Weights of a small transformer language model.
Size: 14 layers, width 224, MLP 896 squared ReLU.
Training: a variant of Muon for these matrices, 526M tokens.
Each number is 500 + 50 x the weight over its row's rms, rounded and kept within 0 to 999. Layers, rows and columns count from 0. Numbers have three digits each. The size before them is the row's rms in percent of the matrix's.

# layer 8 attention output (transposed), 448x224, rms 0.0691, rows 120-127, columns 0-223
075:489536438486530449412521492514526525496512480443493495475563457490449535427518522465434481510474514490461596545553515520369534470519481450440413616525547444532585515480381508545526566512435516474500518497437451603442528498431469561522475454467539492545441487425520562448487432504535517471511509539527564440534543529511571481464516562519516508416483433552483533498523623477494475484587486497366521459499451468551591509532435506513461470462520422556522571467438476493553567454513582612488499463435434459570600488463413506494489449583523569540514498435473518525469472470526540453470407487580438566537507527640515545464401476427606470491582485444472471596463504556457539621511
077:526541364486540481474582517468487473638464508520463504526442488511555552573428526514506529555507507425468496555461490574484450535497502488496469520504403520463566424453513490500452392483500562498528508529558492438507483522478609424512479460580539518506584450475488542498525597491493441522416488506501502603601603419497542520513533442522442550441550538530500422414517495569511491470491564567554482503486449661459466495525496562535524447547487423538476482452453454526430607514522516587558431437569397498471497483550531488421478466548482443518421563509423551500535544457404414590540417513487429496520523498520509434435502572504451393462502539596400437502476452508543499518495
079:473508463477562462509504489424476508439489489557515552472519515512462517592426547557484497470473568432463448435463568576525556421532453507474410585497513460468502567428531541505557468542471380536475581502446561434461490425464512518427520489496491564598430448450521538507557522542509565530424524557484496464534452373557513478471453529502396497525563516527533601471560517471512585517514454631557461451541538539531477505520392428518550544471531449530503530536492604501460584419520479479457385455458495547535522440489537475491551513438495514546449481527505625641572445437495561486492609538530555518547427535432517496542477460468466501478542502515441507568371502455516528378502
082:530658416514503465475460520501622460473498540418478492504410551494455485537540479594560521501524441527441496412453511541512600540441477560453459513524429571474518557596471550485510511465469437513446558518441490544564448454539512404487490448532489551521497485429517591372463536493469530513487500547514570434501384441373539439518376467473473454517579438468493580462472519517427543456510508558435518482451540495478523532510474434539506583489498526532541546526481516571467617533483493580573510537491492540467502537485630462568424508576557431511459495377515434578533370521509506496503535469568504455436500526546544562500541496453508513556468488512483497482553587532421486527443
088:514621467502499545489504466420567514477525402520505531548407566405427436593431524526439571541548434517503550443557434481481499484434512464488579468454488458541441446507489349485494546557475489470579524492485488557461536522517442446445562437590426519521445461537430503508459477464412549653545450460544628473453539541522554476556437476527461462522500489508477576538480488524477534543488506448504483545508446556517540453466570422508535535526548515543461453541550514559553376570537445430516485548548474507478501440524496461525517476482467505490426528414542436565561452604413476543489450425486493523496456451622479557454484589472499499464418449526526452479606432508438479519576
085:480437568551489508572473507587418510552502450450532554471473529552520591563509484542449586452549509485598470406575430516444581479468582534517443463507496485594465577480476428480454479547517482465526409510523521485523513491553583568540486545449468446429479527360532508580533438441514390461439559409486508518519567532483480547504533423462569417484520515476437512545469495606519474374520491582500451483434475546522511482477350491530471598508526470466482519525558549464474528502485563500567522473520457384510404528531440557481501440520504579527519536404530504484493554560590529467484478484426457544445535539519469509498524447548471509504541566421461460459437467521529441661498
082:492464522526560470542536481422479523499530534534415513499541495531528537522560541561465489551552473476534516519472575485496472487440459446518494516526441494518461501503541373513479423497473484461414469505580517478573479531473492568538505489471463459597474523479508518444525538529505481543555493453550386551470421439587457490488365467455476499595485453533491467571513419559628578458471414439563510522471574557543463524505456532506466567529470429515465576595535584448549553478480402461528609526474604492467445570439549521496410597449684577472532522436559431429438481556433548480451607476479536512455555496492524514564549471415495516465561460453482467471484466391518530509491
082:532537598405447574560452430508604565456531523472490489472477621524546444464480538525555483464488483567593548515515510459505421469504547612502508495484550495507498546428516471525507564399505422577494539507566517479521452577494430564502532428392466504525537580438566517522498432452491449460430484404426485532467474521461485578537506576460550541438489554491487463482434489580450508508414455513530573575544479443545445512485474464409458503436566620456484464449492492533528433447454490558380455472505494417482441534527418551494617494480442613512538599530505466534585467533505399455442423485545451523446520445504522481521452508489459530439445511433527493474473443569562485427474
# layer 8 attention value, 448x224, rms 0.119, rows 121-127, columns 0-223
088:574506489435458470517507503588569550421507515468484506557533509470541474466513474604572455554472471524408407521458467347484534514476507555460481463490584506529464579451488527479567593530470544450523517454507450456469536438502533514509457502508484439520489528551478462487451468457546492446517485544488597451390366540504482505452589499521482498466632463543496491493476514400498464508483510528496496510483642454528435571419488482469471501405511529486499543440521514518355513517476460539545529600565523564510478554495476463456427576478336468520495524501596549600488479659527542504551469511463507527390529543412484503472498575474431579495539516393483497520493528496465464442491
085:564485557533436573479467547486537486458459493460531515606464506551482468508568488417500553480458413516400458593437365509434606501529505465493551482430501479473498459503490539457458505509549535421491414529442404495514568461470469429534439529492461531493540515517526484439526467502517435520448494501421498494433533553466485536492557485484572399425519481431572507470453464572463461428474493488417569496520454492527469563572593452573425549560437520471436568485524490484439512478459531569486646534520557483478459452525528518510501461516476517550503526441542513444405543479425378555370407473413533537563498356556472440474541621474568427526465513501450482543501499465436545475516
089:477564536585468451494458459462451495408379517467463420456498535436482421562534470503450541545515509426413434565540507448546566516552502474452521421514488536554511569497441560475520504536546491464469409548541524531506574477558496482449516464438491474561534473569513499489445466430508497592415432464469425496491500507572458472488580494529498543444529500535492457463552504442562399535483451519491548496424531489497448591487518530500391573464518554516533551487525567549435460467490429456447531547515578456510495510411492574510447420428489530588638484554494473486505593436565536428421502513496475421607581432529471506488376520520535486503377537430561430494484506447623502480588
092:495487512479451444562513483587463492511395511435536497464516535573497528558524516490617464452499609513476584465474508551519545493457564620464528474549486462516531547531482541486415512474529511509434460563527497453483462434553556552481508464490500491551457514559506523544447605562488448489452495457360409491495495521447471463532645478572481637482452631499537574530524483458448432387560506562604508443448543456493443489454421482454410491551529517398531455458492503434480596458472407467537442416510494468538462574505518533518516544554509478527573471542490504371584502444541558470482445511554580443535597489497462465467450455447530437520554565496504462529484494539553544546493
093:502453563488498439602552550471491532470515557497494556490497515534518496438545496458431413597475465455497399528455427425509393584468469538484428498411497444482486545576525531428513430462476478514462593505516526457569516584519565530595578510452539551600513489515499507502589549489524534451466387532550563527522485497539480443590439594533507559507532447542527501520476484478471552512672509478553494515474459419488496550562519495473529515536543563462439471528492503526529594467556540597540441509441465520459572391522546488519488354469489360500484570517476558542566426545412413461539467531526501459482580497452498527492416511473570446539465497480563488485516442475515601515556
091:487517501555466501542541442534486590485648485361496566484456480544628446479435472451433493469480500402547578445530468460549547432540523474460511421432569480421535569551508590490496578461433505488406544561452441512409549508540519468527508442583461532467466460564460521535569405472525485460504430494522516478479590529474525538581527492483520502526440425524516506443453491561486499597536543557477517437555478513440538501486531576506528468508461577421437456499488454493565504512460614508560477517560532428525435440463531466558497415387487512585468549546433520543406477447421493463522535558472551487641480503504492548446564567487524505546587587524477516519517565460571529486482
090:456527464492467514473457436488513462570471477503493513467502557427447419513570487580380508558600403482522594444468571559459493532482534506441425533487434620501484455435541507537455411522510498563554559515547479415495507397484514580546425529486515579521521500444443472492610471479450454497590489589474466542556577497535462512474503504463527475653511474562534551573574518457484552474559555549520407407485533603408538476492527497480590505583540411485529476556460530435572541471565438430408491504529488499483580477539540489460484574574489491450550481470565484480461533408591444495535532494538519434548503566502477467393468532515515484569526466558432429432490479480468512552484
# layer 8 attention query, 448x224, rms 0.0966, rows 128-151, columns 0-223
083:481465545459447536462421484424486478557499491487575431460427498529510564426475464443493593475453488527512558468504416517545501527563504435453503542437469567544507604481515572491457478565424507513489458496553490479448544595518564498476490486477438520516513487481531564476493527498438439600484421515640544588553495464527428519494492479469466520488450461486482480508435484451532589534485514526582504537512532547430428494425473556549473455429467507528528538469397578518589515424625495610528497448466555352544497536517447376526593529469506512525466467427501465545557515485437500531505573503480513447497544573514492613567464430404539450500473464370490535530498496537660526510440
100:468496488390461470553563587459540489520489586480485582580548503483545432609472472525513427562462494499475445597501507540478514581485520481470562407616582544439483522602543452473483528531539528491492473537471527563456533481527583446534612454520622440565473533533497452482476515441489538588409545473461453509525480479527447569435386545501520558412661507492590556486448532553438440513596532442574551498513521448461501424544549539488475513528439497543479441507502544546502490479551525514552627545530553490531589454442497478474435463488430549548540479472487542444464447528554509521462508474431390469541535468499428570500447459483543476528381458561446487545500502436502492481525
120:474433471623575599505447436469451564499602489591478463390477511587399526504534471469525602499449489459493449467503425458523475498522509516553479547454511518552479484482569480645452495537445582444506524456462462474557441468529503536511467488478472538524485516521542493537444531499523509451541449529525608548491469504353535530514530381540418554590500523462489446520490434481483635527526451562486488500452518489476488417535492518512588366495495462523460514522498549457551510506542505548517451444606534409462540483590467437544520617482493409462494506470470502519523568448522396515544523475511543539428504560544449571559484551565475553496554569470616542559473531563563511543539
089:520403444559466511443517466445484533495550541520500471470446532570510516424588369476499545506444498465455596469431454525562493432578460561475459550511485466503464483441500488555490558421454528603476461533506520404578393473537471498514511597506481608466492484540491622495481513518577461437471529491484509509466566413452416493569578483546463583531470502482538504551493475504508528468403509499520491528457432514484506496538499518511467487503482542480390607560447432446355509472584487506566412412450487564426539513579559469491554420560478495465392495432545531464622537441517519507541495566591446473515439496456557419533435469528475501532530505484493541508482474594567583570466
096:455573521411449397575467571506499501501425439453536583546539485447480430433510589450479494497479449520581463489520480512558527539446533473540532446467485587530544499523404587478468430463572493477531535428505485641467565414457560530518447548573386473536452513527519391478511485515420422540475539451488434485489538563592593445423478530523525491485508519454471551470407547528401445517542471522447517505568521392540496500516459402445475510487489539553502442417508603520555488501460558412391525548501417393534524485524470533537450498522449516513492466439589395520476502528532489494449492439414549545410536409520507553514541550507502442459578521533592471463487492467517496518492
095:530518512528512596506532514480451516518594553441455468468533569540540493485528482543515579514482493548586582487467416486495480440427567530463463497542512426468573495461623427415549486459409472519425453572595530381547470583498462516479538451429515399575446479493538562503513540490561549486483420472508503543516428462504454482515476482515505508526455558493503462567571439429577485526483570391517504541472403538464506460523604593489547433489526415479411583551527492455369513411525472524509539497554526515525537462451550449535526397480553459416463515507404474488487522478424480507489482560502404458566528414454464461510414583525530498529390505519442565520475517593557552520527
112:577488482490526431452469483531486515585531502405486467489447520415451451483491481480466532513533460540545548488476511514587436565430443491547492525431501436591547477529364477520516501564607615563451579469450482554509451516495483474546556480585477429497429561539488429378541576479464502499543507498567462513517452526524538453503525468530489575562414542458471468445458606510512508533431496457519582508545549553436498538525524444393505500498430513508490525490498556501502466565558572581492491582451450527418565621535567482484564569544520435581569469420468493527595466493371483439463557524513456481482535557554542442487448552442456437495549462427591457420567473576504430515516
119:453521440424584518464484500519444376516476541500557422574543460575465421537406489445454485515568517457568397471520427448449432549465516463477567418471514556470479471428406508518482506420457448457539494506531489529421539548553537460419622452520528578460468473607459453450480504585480438514496411513501468584476519508511532383483526519544619504392481539431506490520554540500501493580472541510482590511566459345468527540490480483508500605535540477473608510495520494440588457495587521413516504430522521559495473474545480496493404522438462552534458502469463404559469494589524539524573516538471543490522479458511438564449561602496470551515446469473450474491473467439532501479489
093:487543456461572560513466552447438373529482498426447445493488514451488410652449523481551467606505539527506515518402498537472514528555555441550490418448444463560500529616526466478502526534542496578492488543460557499545558520496594510548635489500496508518500465542482429597580440466438574477445444466607542436508540496532612510473496564564551595459514476508546531530463565516468499424472551480565504523499451543508505567590580528444508492552584542532573478424506484508539497571445566511563533426516474514454562526458583435511476394494462518479467417486410456558579438583532494481503579474435454496482516489506454562485442519464526442469470571495480505527517503387446440476561
093:488556489596591443465497453505611515469399502463422511465576564511427405491526491507556479528499574533511572520468637472458500470529443514485472434551426481450586441424464483486497423473497405512455518467471506498634452533395472489516549473549563513491483440542441393537504448545600476525456475603436524528536510572501520477599500540495574539466484610450420616475569580426440482499478477433500472524468564496500564433518458431481479462526494465538469593435460523465452517484477504493463428476469453531488516495487457515479503459463602498495483471527453505571466558427507575383424476503421423405556515469415546470483459520540513486486443458535438529507484425526474470581477
095:535458409453574487500568513560461469607608536551535510511558457508417564576414472513429487498485479497504516414497476466575475564544560445546475503515479573550443475567504473537481543557462542486561539487549452527475447561486553549536514495534485488533528525527494459510481547492400424503535432497546589498541427508390489576465509470536497492519404495516484468480434463504565556504510481557521507452490579533499589486484514539461580530445532466491520542491535514516579474494421469526458591505478506496515525480435443475585488561515491560434646497446444449554435572488462495480608553535500625513518564612516385471585599491460460527467632502497609530443429536395503499398503
108:526476448514512594519507492442497561443558515605487411477435541555455614447499532471478624499541453475504497451497525433544512453494525497506453531527499416567404497521501526578440444509406567439600461530497518460502418504485478517571451507427536577396535520534554537575540512483594484512544516496573498550476485458243379556459515384482410437528430464533496493480455543535483555552445490513433479434547472535469516579503527502575564431486481516441487464540531468466499491469560469517536489484505440497448546513523482490450495539490570472432490598531487560444527530521493469602590523439472518511538506551466504567580509494488558562509439478456528541518483469564561500551569
118:531433550551475506478476595551523530501565505398498577488519421546530418469525492495558395508513520526511564573510499552396561483548448609383497506557465543400539476492517467431541459544536405541421502472451570514500540486534530501536435486593468445566532508477466512485398510621481426464528527515475571455553552476557489474498536641524487515463506506521504517463526508540543434417598477395515505493520593507496467453443471542543326570491442467522470506465440444561456537563459524534457539542496504543482427474515437501449437444549552564598458461488592569542459462486567470433465457541488478425508529519579503436513496421572492381561540498519509455497482528467465492478475
105:538500466489568511522439403513406570529407586487488476571419487464463493447544480485541551525565473492491449440485548437612526521492591440520512484460465432574457473468561528556463470416523542493498464498506359440493469516551541561466510574501501544428476525497385535510556533430640474480443475517545519505481523484389430571513458427552548434492522448487500571480452535579453577451493503581426488494538542472426468517526448509565541528519492617577450456497525479427500423521583455485500448552415448439465533479538562484443474575462607437557549502403579522470507517508492482513620533505453511463501402465487474523499454547419565544499520584512466542453497443443561458554525
116:574509510445428395543612623556485514472578499472448439500435522497462525488537541508443544539594455497516574473586585541414490467548483572472487513465506480467607481489497528568512528576564443520506393432511602548505528499435474482540507537476432486564529505427458510484487449443519420552589560423513504509559539481529513399543479533500453411456543537537488473467457512614491461449387468461494508618542538568488586587520521491515448599519437499420516454473555514511469515480421528524482439535440569424469480567413496499554462408543606470439483462561508422556528487473437510544456535462482453475565533534480436476537463446504534465543599452503467504495508451490375480496482
113:567603446495459387512507586425416409568438513508523523521468503542509422489481476531439439448496527450431449519504477451502546525506413438558495529599526436543494468423442647414536542581502508553639454460462493522447525481409441575505487455519577563458566529433484453503537513531400530539470663510505421446491485540512547485559524510514482489474464484526502451418498546485536438525428443610553565488604431566464506463511432494509444584490531539484521494493540519410428487532506441517535503492590427484516507499523548519510493461531495454491583474486519517453476381633544454497492467428461500587457523546530484497474580490569420447502575509474469475504463455526498500499498
118:419465531468473538517527559421528514400496448558489515462574497605495489512520495344477419564467569389522564499518459489527569519409415540476507458538566392562511529513440524487473425454440514522493482465586483448516500454486530571570463607572518484520529527443542452541461575592440444540428444444393461464486502440494582479486483522575485474543546508395503526558503471528472493522568573532454481435484503542558490425455480605530508453453516460525508551469575538465486522492472484555493487413522478493584512451547537455509455457445523540462537565487425557459430529456523537421533585539514490532580541489449460468509530443566451435516473556432485436532433501490687454491536
113:493552510545481430438415490556506564466609517426457508611556522477487496468508423503544530525557460499478463458539469463414480586562543414529494437368609478492480526444515491528491489504597538444509520490474485515419531488471442404480589545572470473514494555479440507404487457489598548632487421493631578477554507464507529537507489507537522456532468480529590534466524530535416384431547444541478527575510505500411487518544484524486576579512504503499552457476474463483517465482520519563565525428441419450546560485463455405492468506424553470443415507420424356505491477524504534556612463475445515509503527466485476475590465497483563553495510548478520535492526609540520479584543
111:407513514428487452474552488485474485539499545461511552491521480471573563458482481475488403510457502479380525486384516480535497436451592422559471528549580499532618444596531503423513507448425601425426562512431467515631365515623498471510587487493478554408483525515491551536542555514499572430458481523458545571622480503400499533479506548424485501531578630497553503447427403549481568544459553478498550490518546555502451467546477457515456489498508509535520483397452418589460487454505507527556457568399477501569485404459490577537377473523479475627505519529466556485469548441534510486477556554524508486475508452551551500489472471495497505506470522534499477475472515519480480469469
102:460440486570508485541502477580541571523443544449505473466501392481546488515527489483538514576454459544473492493469516523525596457425440472480494545600478636427518584513568543477527425528529509527457507545506459534485502500496465465584563509509553486513474439509443469466476525536492514550509392522546563520459457493510552499447539528532351486483521493508514514458518510501314457558538507478412539571487506379407541465436486534514544442443578457506469541497459456502559517580488506484629477474506516462553511498540417515399559526555518422470447423375430518536527531513506407509502477499452468440607407402445499484468566499526495488552473573542563382469579456506506422461564
113:577648405512531524410551580450596483447525525467483550433489518489517406524449543537519502534515577487512438555636446446389432524442539453446559501419536609424574478445492458433535480474439361533481552458476607466470487498476477462450531481415518469519498457520575505485504493513444580452494480546435514487535552551560456445478377526501532518549461578566580542553513545465500484534550459356512560471368544514512515515565518462365464447521488445428515571485549497475490560523469502535549520409477509534556495489548521484493510390515460528527501465504385493508498501496477499484513500450499433558446449549482494493499546528533501440464445453502536524478534491484394542484489
106:509404445543520445547498490582454486454588453555472460522535482447439507455565464589485545463442465620509455376458540498507572527510445599616448459606452520539576474502520449492429507483560575488540466563515497484534498553445499435582477598555508517518431538554508400444525481583465477525442470513465502507496467533454500521494456511515493525453420514465499484465440557508519466483493444492472407519443438455487451626519490499527590514541526481432611421522444494474474455443596463472605475556484498552489512534507467520375539527538460416469453542475451474563536539460508522480500541488512433469418436425490525434568496571566494436523512508540476610414471440418606426516550
106:536471597555564519560479503538526538487597405547472559561395488427495540575489495535540547499560536507596428520457488526485490427418408506444537476501519512476571503477577511482361410457399544506480553442565427560531475516514527454453465531521534377384513494491477511509486472445509549486487517426431498512505488506472503520396492554509557509477556529530501394432463533505482530503592465492499483510565492553456470480563550513456522467488442450474474358578536572529478502536480398509603434467543551411493445578527485536493505456620544448495495525504468509470525521463410594537485477569453511543472494600498469510538451490561499468452403589538532480450435452516490567418595
112:476458441453476477538421461485494474541487550501456461480585626489440476525491434519494493489481565482560542599591502457510461622523500534556464494584497444477494476519436534415430516521464550547467479526511503462499480481370586517518481474486429505517508587520533518480533495483425508521403416487450403444495511485531499438479566536524553477517459481471455401573498562507585546577461487562558562501447491508469525543444531500445540484573410536519485538479606502517529455509443553409604486545473514418538521497499509551430493587512481509593507448533566538444529515479379461516443507530484496542666551471501582595481494507461505486496430488435582402521447463628468628517501
# layer 8 attention key, 448x224, rms 0.0984, rows 128-151, columns 0-223
077:515379516479501467463436507498422435568566485483532516547486534491530561512484590521501504523605474544512454445512596458463528417488472508497407477508463598504568487434384499500466457543539588482474434501567562376521425582471464526515446588448485370427501453550497447549473439486497580500475484584541596458573511459426557506554515465409461561452478555537382508433488513554519514534457479549449436542496462563525556567477484595543499481532493542523442531465439540431523473429411458377570526449563463531517545553409482479511485474469541556477492466467494522570498538432573511498542589522507557478425495507534603546505485524525519543450503528572513426421489445540415543494492
103:510505620576536508492474439581564568439511450476473541461500451521513417529507529462473490566414535554407521550575454567505506480542421525473494427472463527411532474444473500561483614410531518403406468473494465444492530461493423487525483491570471676598521483472524509525477449589588530532344558515498533505465506470555560460460583530470519462540391548497516459508472541490536501505493424563488525528478484478579442455529421441518575444471491493491541507528519407508430568511522489524552452456496488430499522476508629557469555542561543402467496421479606552544474480517439470470560452459387472560405500484495398476490464491558569477463500486528509486475517511534498467476426
113:497490535445485546459450535489534580612540487528505493526505540488441442426445467519476548573478575481536446446556486506512495517495547436564503475487608492555510605539392510497465512451542481531488480519542475485484535442500569518521494500511580456483478443500652427458543412603537430491556489594526522430487490551452519531509465541420482456491460478556420450504573563531421475447479533513457486478447488439476534489559524520559449461550385558575586479610441451449557425511530412527578547501413502566506444478613502504513586434564472485493493532429545437460502599500502485560438506378542559487573504585636559452511595533494475544517528517518518531489526550568509530546562
125:512465538438473537461555487478528480571532544550538388542508500504496452461507471555525506526505498449571390502446455482445506505492563471549538490539553472534440563560480430485569545492427495547441566527561444512529446509468548564532537550521572423487429419503527422454535484630528483504477459598552608515505531496471500503498501456417423449538331457493436502461529542459518507493476540433526505459500507468494509557491470520465446392556380463552521529569436417449558438508488537545524501444553525634510488459491524476475603435510452494510485511480467398458501572569411422547513492401496521455509516476560498531542623509489511615592496534423547550528492609531581570498535
123:560482596522531458493512518496498482492475487409520596469445503505459542524499563459446431533527407603460615533589506551538550538522494537519558508447403587518539463429482502513492419533504465474569533447452506538507531518548454453535478546525520525468509458526488569450453490485443513488537590456454420469495535488592504484435507486528482552442583533458510474608534482549432528464576479466458522530518512620502527437502469542506573637498586521432399541479569511550459535511485474481463490547560523420475545544496456476532455505554519440565461438544516496570611376485578569413518531533478422531511480575368473486454413456551431448422556473575491401489511411451516441546454
100:411468497508499603545520480497525532553527458500462427500499500506520560532488479571478540435451540438536471450416492448470471479555525484431483485533509446595476504514503474462473576486435526549491434560548529432507438415482436595427514509476497490475489521432567449575520487558547484552493586526518524505418462484429479529575480498549477459560448537549541472451463500510552482444435489534569534517530538493500459552467468522539457384450432547480611472479487573483473474460471419538433418546388472575491397432433455506478504459457472561416565580485543513466395554577425531570452473420573465583468502406538476531581597499429591544583483463408517597473439551475534621490531
108:482540446409592522517563482561450404553482464481482484569503443422464527500486515459473449569579492415560406415434404463521575468566531553419555440477507517619413413535549498570462558527438525521433567524472477513505470526451514437477518547530453524478492562524560407461488584447588514482425479641490529538516499539441447467432517474506464444540496551508497535522419481477459485543450567460520640483472494482429459468455523473509596455544547506583466477526537491465501417527476442545529417419467496517426474455546577503424500583450442553535511509500489529544499456519421556475612590585506451522427507428446493504517476506473482535533535490488518397481484543487595501460579
113:473520495539500557462541555477519471591405518543494497524506535488484434537459526416550458491520480558451564512534529489458471488489448388474542488505445497381519437441462524548538532571378531499514453432489486540495438564539504518520512520532541613546488516498471537488536507474571522553584499542489574532463441522461420395523534530618457518514464472470532448498525521534499449619501516502506502407548456469538544507503478617577561537551468525453611451494509543515496474513554455448458475556470565464543452523549492411486392527454455494549417513498536520470613494497515405570410442481479438593504448521431554563515481440415597606512391613456523419432459507527410448542546
091:400524440471493515502527517469529447442496537433488461538462481507418530431462502508455609510465547454564582461401511525438544509472362410462509527430483515515584533523431509513540495507517555554495539516536480479573385534485474509436389504503515501467473366546499465516427529540498457565506540553473639541517490461438467447438481390512548446531528526436515526478578497525384477462495467440528436442537553446511458476537506507459475538481445419561572589531495453474462508395489564448501487525518521436512563460463484468501587514505498423438493455516613457462524542453565537467395481568471500471517459487534617494449353483501389475529521493483461460469499479593519436528588
093:561493447479490534544518484597467512439529514479500458385517463533592428617528399466454458439528422463420606559564495490533521501513468534439487413482523558544463403532568580398585456547460487558447452468463502505440541511488444471476540464423478429448525509465501497562452502459466551593512402489560510547500441474573435533444532510547556490451571475472561507510358497439561505584448583539516508486556387526540466436425477467530484512427617532520459455468554609494493538468428532419470533498502524498469517505461496500547397515551569562513521533547508522511526444582567433535525450513493491507490529496483444505474431510464582507449457468496413447493497470389552492427419
096:490429515474441506497493577456544586527501492518382588442459508492565375541573490516504505490539576585535550447455547542561411512515493531475519524511533479537582570477459513492475517480597498476458463443543515495444560517481561451577491465487476516484497491542552446490466537399578584505525410479424514606404511477525534473432510519489596480484529546475437540522530551481586459552567537589519479533489432514516440517520535460532406554551501507493579473476516482510526583590547423526588482481591478554484516535540486530417583538567544433499543504467583547517473397409453541434499467636553545537615534513594476430537465549404509486473591502520483501510541571515544466466412
083:506517479449376569545460374485484519491531511521498448413536460377514468488626530529587602476434557439556426521403402462532470479447543567468413529462566394553446584535562469448504587379491471435412458573535562516524504470487527511490461474528521463410486467440587422512520545473569527511458504504484634577445547489512531464521529488522551474534438522554523528473512531429535515491527489515532446457446476506575553509531477397547497482532508446533505488571475538420474459503539448486469562489475405550452397471532573508458562487497555502410533494459420447498386492522523507523484529541518540503466442459586507498538460443459497527517439537411486583478449586483535495462482
102:454565489528439590435411625520509472557519506555478512516511503502455451510517485575433510549499546399484465589557443534511510611459548543482463562500432500532508581509413483531526414526489526467526536519463477442399507458435512516604448542495542484500546433486550471471575608548542434573443480589550516498457437499459535459496531487454544408570383485488465457418487481437446424508526449470517521419481440466415547526444413445505402482566416472469477584587504489553592423494461461517512469417563455574459531444501431538448465439453488520493487536534513434490474509572488478456537489435428519469474546485553532517487566490449491497588573484433513460473501651499527593529524
124:570443519482516380449558524567522480434455517487504602563451492499519525542506479539441530451494498543536476457453531521489555471521546503559520502542435532521494446483533581512499435420510425546534481542485530558455493481525475478497557567515450504529533552547428534472440471419409490520595553449550437509535568527532494503515411571537473534382627592448508520436434549546478591429531561441458457518505599582547489436559476456506539505446501529489372487440462548552494488447459422544480447534431487478519500561429521442557451532553488546555514477501562545546521421566571588464457548588567446566510419467464587508527372500434488476408473468511476462420504534441477397428437
120:554515505509516546434521538589532508516461502499579496490462502599486531520478601530477497495603442474436482471436481483451555485492483507454480435367477546535550577493534521452514489524519492558607566490479581515555533466443484535464479529484453595494466495531505504467565458464467481603446593441476386579564506494451501543493454487488732462501539513531527467556451541535620477405501375536473544497586512457499537599504579448507472535465494506412479513489529459499500506532437518595442392526528546488393532567457529478473556436532462485469532528556394485457476541465451480486490575482501513488483564481481351475521495469497484546494576445498543503499420453454523486593471
102:530486385540482589503462498412491462486504506456515520588483432519473534397506548408486468496483457510469466515532520536440576528445518569611427491511445488399470502441448551484570515582547434507595515393470517428481470509516526549478544475547533440507554452504534436525542522542468457493429585504482487585501512433480464460546500461512496429571460402451507446564543625526491501610477555549593455475570534529479547513445370501542514551523498537530400488455515456480493477511522516511435537461537490456492606515430543455520539669483497505454525465522448490536586505467432532550545524498420424503493455489391585453551575601524559507423585517400498468525511494524495531496459
114:504485613526446584537490418472519520527439479491498557526486536498490522549576508535446475515415567514527579599480509503405511556523444520504580510552563458541451482428455534449442466447519506478460473470464485360498513513423531645548438575560526468528537487402525500538541596516483483461482543499485438513417617404493570480556518530550474516504489539480531452519466470509555492566527408515588553465506521485524437465461394469558442483536626470507486515473467468444583432459463510405454501468496381592486484461543471548567506425455557489414510442512552533515514474612483629446518520458538445534575486530512426453532478430558454452465509564502491529451423493543512449494415
115:550562512489519415453507549501479546480494485463527481629575506509509436535480447562528500538532513478485578497463424504508539509556532377468492461491469501485483522472514525477562542413553510511458525455439462526544518520465453373600531517501445473516489614486463581451559508522574515476515533473582439487512455510500605524539418531501479407483414422540547507493533455507441353424485486512476438496393474427522414524528496514549494553564497486505577462496473459492494508469482415531548498513535411535481470488533572459537599533504544519466409517475461383535500431545523495641530518473471479396518605424417533478453574423485551496449440466475555508521635464550470441619533
113:443493486443570512457516548475495576458526525588510621491468520539483544441480456514474459566388434549464531514440499549532464568546568484419454571520565529441515430570620445524500506451537573473460518523468463477556450517430509553507498425513422480447552402519444496496451551496433421444508430499466616479503518516434525476489456495488395524525484600495454496426464489452480501575415548492457539365436620522494486466439523447491499478485473538636518490505482525473494538489479488481500552517392415563550439494505427557527472470483488479530578524454588496488512496518498446559534486668562469471573446464616537474457462512566459497413531569587491532503506504493445577470482
107:483511361442534478479579491588516517432543501447483521488494463518551511601446417535533506538524469458488560486448520509520499510489530516508416563521478493465463526485507512550447456505452543468562542539522412469437531525516491397539602498475480568497461449473616419429456550535466617611576531597535528467520482538407548515555458491501489480499553619495484573516501418493438409457476500424424507496501481487470527400472441410557539542412517533599580477507541529389556524529557429481536462463449413442449501503466490404439484415464551485517488479502582540477575539539535457457542454471484529491472489440503542457427466635513515394512482588515493607545532511465494461443475
115:600524444501501543488444637468470511601466537625481519477569514503538454478448517455512532513516507401425508476518535460504448505527565502487597496491560513509536468465508520540562534568530538439589487452505500485487472408543506479498507462435546520555540506512480459648558455555535555503413428537460463446440541518479401427508461567510492543531439498443557624538457476493486559541383554571514475539470478525411464616547504417442480547541550566455553412480471493598452546535500504511507521496536516537518442465565483551502533493535535470449451534442562517473517549512493437529520376388454471488520538508439427546533505496467553582556504421596558460519561503524359548568525
116:503421516496495515513533407517513479499557470511504445501533523492490554554601542425502569499487479515404466394514532482550512462545430542582350506482527508495505475528610491494519501459392575487570506564489548550586528531550536460533539436425405496503452538483501488447485459436499532573485531505540560498515466563519538466515499544449574451463409565509459573443571550551487535445536428402469494495413475509457477438509474574575560497490565545439540536487455464482435468481529455477503547516482412439419451407565501468417466498485460436497590441586461500528506429427534497431520522603472475542396482429473518510555486466479575391472551578529535554520620573390557555480480
107:533457487476521414544555481529465520534566452473516456486488531521435523546472517519443573514454545451488465419508542401512500537570507509504517471483515521526523517517611572504461475404575565491475440460419631554566498378492440420521487549542455441424587480477491422514436448432507444438581421525464451507514495407424458479420432599516500510491533490548512485448545498527587519519528581569444547470503592586440488449493465477536540441529455480451548472470506544497431483439531570460510523550407528510488578521513478444380571524535516406463439535459416610489448564485513513449489519523505472521515474557578448465416393613542446505567444608515565503468456499453503538483467
117:454505537441609516515451467556485482413539471502496363467480512488534526440445410520451412472470509451547481568539401497490506524445425498565542359533494510465443464526446479447482391553475561577458470543524603511446412512462574476469477431510420518427474417468516482523563574511464524528497473483514441476562378402481520480489535587583529429523593413484437509497481478546565566574462500541539580512623449477524431578497525471589470496415544532534438488502572505495518418484491519513473424528469488480492410487546519567515468565525510563541528457522471562484481529564421519488539591462517484484552546553479596424484466460522530453528525473434466402487484453537479576449547